Weights of a small GPT-style language model, trained from scratch on English Wikipedia.
Size: 14 layers, width 256, 4 heads of 64, MLP 512 SwiGLU, vocabulary 1953, 10.2M parameters.
Each number is 50 + 15 x the weight over its row's rms, rounded and kept within 0 to 99. Layers, rows and columns count from 0. The size before them is the row's rms in percent of the matrix's.

# up: layer 6 MLP up, 512x256, rms 0.136, rows 506-511, columns 128-255
# down: layer 6 MLP down (transposed), 512x256, rms 0.061, rows 506-511, columns 128-255
# gate: layer 6 MLP gate, 512x256, rms 0.132, rows 507-511, columns 128-255
up506 100:48 71 52 61 44 37 53 42 65 40 60 26 70 31 70 25 47 44 54 39 57 17 63 78 60 44 58 70 60 41 28 47 49 49 52 35 70 41 44 62 54 55 31 14 53 79 64 25 24 33 22 56 32 59 60 69 55 68 54 51 20 55 27 49 38 36 21 33 49 63 58 63 50 15 50 53 34 63 24 37 58 37 54 27 73 33 54 47 41 76 63 56 54 37 30 40 59 81 43 42 65 54 54 65 76 42 46 49 45 65 45 58 59 60 63 69 43 55 52 50 64 80 48 42 41 38 56 56
down506 105:68 53 63 68 88 58 42 38 39 29 45 44 53 52 40 65 53 43 68 38 13 23 38 78 51 76 29 70 41 49 30 27 20 20 53 37 36 54 66 65 18 46 64 44 57 62 48 64 60 23 37 46 27 49 52 48 22 39 48 50 43 50 39 42 32 41 41 57 29 70 49 30 56 51 59 42 54 52 38 46 24 27 26 61 54 65 61 47 46 47 25 76 76 59 65 52 52 32 65 74 61 51 41 69 41 52 32 75 52 32 48 64 57 43 42 51 65 61 57 57 41 36 45 45 54 47 41 49
gate507 102:82 56 35 36 30 52 53 62 31 25 70 83 47 51 39 46 71 75 68 58 35 66 30 53 80 58 29 40 48 65 20 50 56 57 42 49 59 80 25 41 72 45 29 39 60 43 49 38 54 45 67 58 60 75 43 73 49 52 26 46 54 52 60 49 56 56 37 50 43 46 44 67 84 45 55 20 44 71 39 46 40 44 38 36 47 42 54 46 71 51 28 56 50 67 71 83 47 65 70 55 38 29 47 39 62 31 25 58 68 41 11 57 51 27 37 54 63 55 55 70 42 40 45 52 41 61 74 52
up507 102:42 40 29 51 54 62 36 54 50 45 48 61 33 67 30 68 60 44 49 25 33 42 63 41 48 27 62 56 56 30 65 53 49 52 43 60 30 34 75 39 44 77 33 62 50 74 53 25 54 70 28 42 36 52 42 39 52 87 29 50 50 36 41 71 52 57 70 73 52 33 56 48 38 66 57 54 46 69 51 45 76 75 44 39 57 26 69 28 48 68 31 26 62 38 46 47 54 50 50 45 60 55 56 63 47 60 49 43 67 35 50 59 71 55 47 58 32 43 57 51 64 16 48 52 60 52 38 41
down507 099:24 83 31 55 63 48 64 37 80 41 72 38 40 47 44 61 58 73 50 66 67 20 40 67 65 35 37 50 58 47 69 38 43 56 51 44 51 46 60 76 22 43 63 34 62 61 34 61 30 60 64 30 50 36 47 63 55 63 42 16 54 48 61 32 65 47 48 34 75 52 50 40 17 45 65 57 60 56 59 43 52 77 81 52 28 30 54 49 52 17 73 45 33 44 53 37 56 57 17 32 52 56 43 28 38 84 79 70 49 61 55 68 59 55 56 55 23 33 49 33 49 61 51 76 43 33 63 41
gate508 100:60 23 41 15 49 32 70 41 55 47 51 64 55 55 57 61 49 82 55 21 52 56 67 54 29 42 40 60 64 50 59 85 28 63 48 55 71 69 33 55 39 56 48 69 67 66 49 48 35 46 25 38 24 35 49 37 37 77 47 45 34 44 39 44 44 49 32 36 42 50 56 33 59 35 56 27 64 43 31 62 37 41 63 19 53 27 48 50 54 53 38 37 39 53 59 46 40 45 20 74 73 57 49 63 56 46 46 08 62 37 40 41 44 56 68 54 64 57 64 88 40 57 52 63 33 68 36 63
up508 102:61 42 33 44 50 69 60 47 45 47 44 64 51 76 57 25 36 49 48 43 29 61 50 56 53 42 33 54 44 31 72 57 54 59 60 44 84 57 44 44 60 41 69 53 45 38 04 46 60 44 16 46 62 51 65 47 49 44 45 73 46 48 65 47 59 48 44 54 45 45 56 56 60 94 60 56 06 49 65 32 23 71 49 21 53 50 48 44 56 43 42 92 72 69 41 70 20 50 70 72 43 63 71 48 25 41 41 51 59 75 57 61 22 49 43 54 55 53 26 57 54 58 38 54 56 55 69 51
down508 104:55 55 69 53 83 54 41 44 54 22 37 81 67 29 49 62 36 34 62 50 57 36 48 55 37 17 52 27 51 34 74 43 17 44 59 15 58 43 45 49 41 49 62 64 37 56 43 86 35 66 51 41 31 74 23 52 61 30 39 47 49 46 63 74 50 69 43 41 48 69 50 40 42 58 63 55 35 37 31 61 75 75 44 69 67 18 42 73 56 77 35 54 51 38 19 73 61 35 43 37 58 63 56 31 35 72 32 70 57 60 53 48 59 56 43 57 56 42 62 67 65 68 66 86 52 51 35 00
gate509 097:37 69 27 29 52 34 32 73 59 76 88 55 50 57 52 54 42 58 44 56 55 53 42 64 31 60 79 72 63 74 43 74 43 53 22 61 55 24 71 73 67 61 60 44 43 50 60 32 66 42 41 32 52 89 68 51 37 43 36 52 59 48 57 36 40 73 45 65 63 65 68 50 45 26 60 42 30 76 42 57 77 40 48 39 57 54 33 55 34 47 40 40 58 73 29 25 56 60 43 64 10 55 56 62 51 56 74 59 50 46 58 45 45 80 65 32 46 43 77 52 30 47 41 35 61 38 35 32
up509 095:48 51 39 61 55 49 64 49 36 64 47 40 46 60 29 46 65 57 48 64 32 57 48 51 54 48 26 36 66 26 41 58 41 27 29 54 31 41 61 52 34 81 41 53 55 37 58 55 55 46 50 56 52 78 43 43 67 75 50 35 74 42 60 51 45 44 83 23 44 27 54 60 44 44 63 42 54 62 48 59 60 19 41 46 69 51 45 47 54 39 59 48 29 63 77 40 39 43 34 71 41 76 64 46 50 36 82 61 48 44 40 66 35 29 38 79 58 54 75 66 82 53 65 73 58 47 85 49
down509 100:55 53 56 46 36 53 40 49 40 53 44 41 61 67 50 45 44 40 52 46 55 53 51 32 33 29 55 52 64 69 39 43 71 42 61 90 65 66 24 47 55 35 63 54 49 84 91 42 63 41 45 42 62 47 68 45 64 86 76 60 53 77 52 62 62 77 31 82 77 48 47 39 68 49 34 35 19 67 46 73 43 39 52 63 49 45 34 61 52 32 55 59 40 40 61 38 49 49 55 35 74 35 34 49 53 53 43 29 57 31 47 76 68 70 71 27 38 33 65 63 57 50 48 51 58 24 30 48
gate510 105:63 54 49 60 63 31 37 17 57 67 28 52 50 29 79 47 49 90 77 65 31 53 57 36 26 86 65 57 43 35 39 69 70 47 68 35 31 64 46 38 56 64 51 49 33 49 64 43 54 52 64 38 49 51 47 75 53 79 52 39 44 73 45 56 58 38 51 48 42 54 65 68 55 69 61 49 47 63 36 81 33 55 49 49 88 64 78 38 26 63 67 07 02 61 42 41 46 46 50 39 66 56 57 58 32 51 43 57 23 56 72 56 56 57 31 31 37 51 63 54 61 31 52 61 51 48 56 54
up510 102:47 28 30 75 52 73 75 60 41 67 40 43 49 64 66 58 64 42 67 47 55 55 32 53 33 35 47 46 02 52 71 37 50 52 45 40 41 58 60 41 50 23 36 51 50 26 55 73 54 70 35 43 39 36 36 32 44 36 16 53 66 55 31 55 52 45 60 77 27 45 57 48 66 61 09 55 73 45 59 57 57 62 31 71 56 56 61 51 53 82 62 40 75 37 63 69 54 36 29 15 38 61 40 44 64 71 49 45 50 73 58 59 58 55 84 65 53 76 60 54 46 58 50 32 42 49 73 50
down510 103:40 04 27 49 68 58 70 57 58 68 35 42 42 40 48 50 70 58 55 35 45 47 60 40 57 47 44 31 43 22 44 25 28 48 25 27 48 59 58 65 19 53 41 46 91 32 40 33 25 49 45 57 60 57 25 12 47 28 23 54 53 55 46 47 39 80 70 57 63 58 36 72 48 46 52 63 63 67 45 47 40 60 44 56 49 63 42 64 40 65 47 64 48 70 56 33 57 32 60 74 42 42 39 42 44 68 35 51 38 74 55 82 64 40 36 53 65 53 68 69 66 17 45 63 72 55 45 48
gate511 100:61 59 52 41 63 41 73 43 48 73 35 27 59 25 52 68 93 64 68 37 64 74 59 59 29 41 43 03 62 33 41 49 53 73 35 73 55 42 38 65 62 50 44 61 68 65 61 52 49 34 57 54 43 47 43 57 52 51 56 63 52 47 40 70 75 56 29 16 71 58 46 45 70 54 60 75 43 55 52 43 73 44 59 50 58 52 46 16 59 42 49 35 42 71 39 62 51 67 62 21 68 61 51 50 43 58 28 52 50 57 41 46 54 57 65 64 45 37 47 40 35 31 37 51 49 81 49 44
up511 096:53 52 59 49 47 58 60 27 63 61 47 43 52 64 26 45 48 36 46 74 33 44 81 50 50 38 49 43 57 54 23 70 42 72 50 52 35 77 28 50 34 42 57 64 68 28 42 45 48 72 42 87 19 45 43 55 37 40 21 39 49 54 56 42 47 70 40 62 42 63 50 51 34 49 62 67 32 89 52 41 29 42 71 74 75 63 72 51 43 57 41 50 34 55 61 64 53 58 55 30 38 68 64 57 49 42 44 70 40 46 52 37 44 23 40 53 53 39 71 56 77 64 42 46 33 32 67 36
down511 099:47 48 30 28 57 56 31 49 61 67 44 70 81 39 46 79 64 52 88 57 57 72 49 59 65 60 54 19 44 44 44 37 48 30 38 48 34 44 53 71 38 48 52 31 70 24 50 66 58 50 53 57 57 56 42 36 36 25 50 80 52 52 42 49 55 48 40 47 60 39 39 52 83 66 85 58 56 46 21 59 65 38 43 35 37 51 48 34 45 52 25 49 64 24 18 52 72 42 47 48 51 67 64 69 51 37 45 33 57 65 72 53 57 30 45 48 76 63 46 50 70 57 33 58 74 39 52 33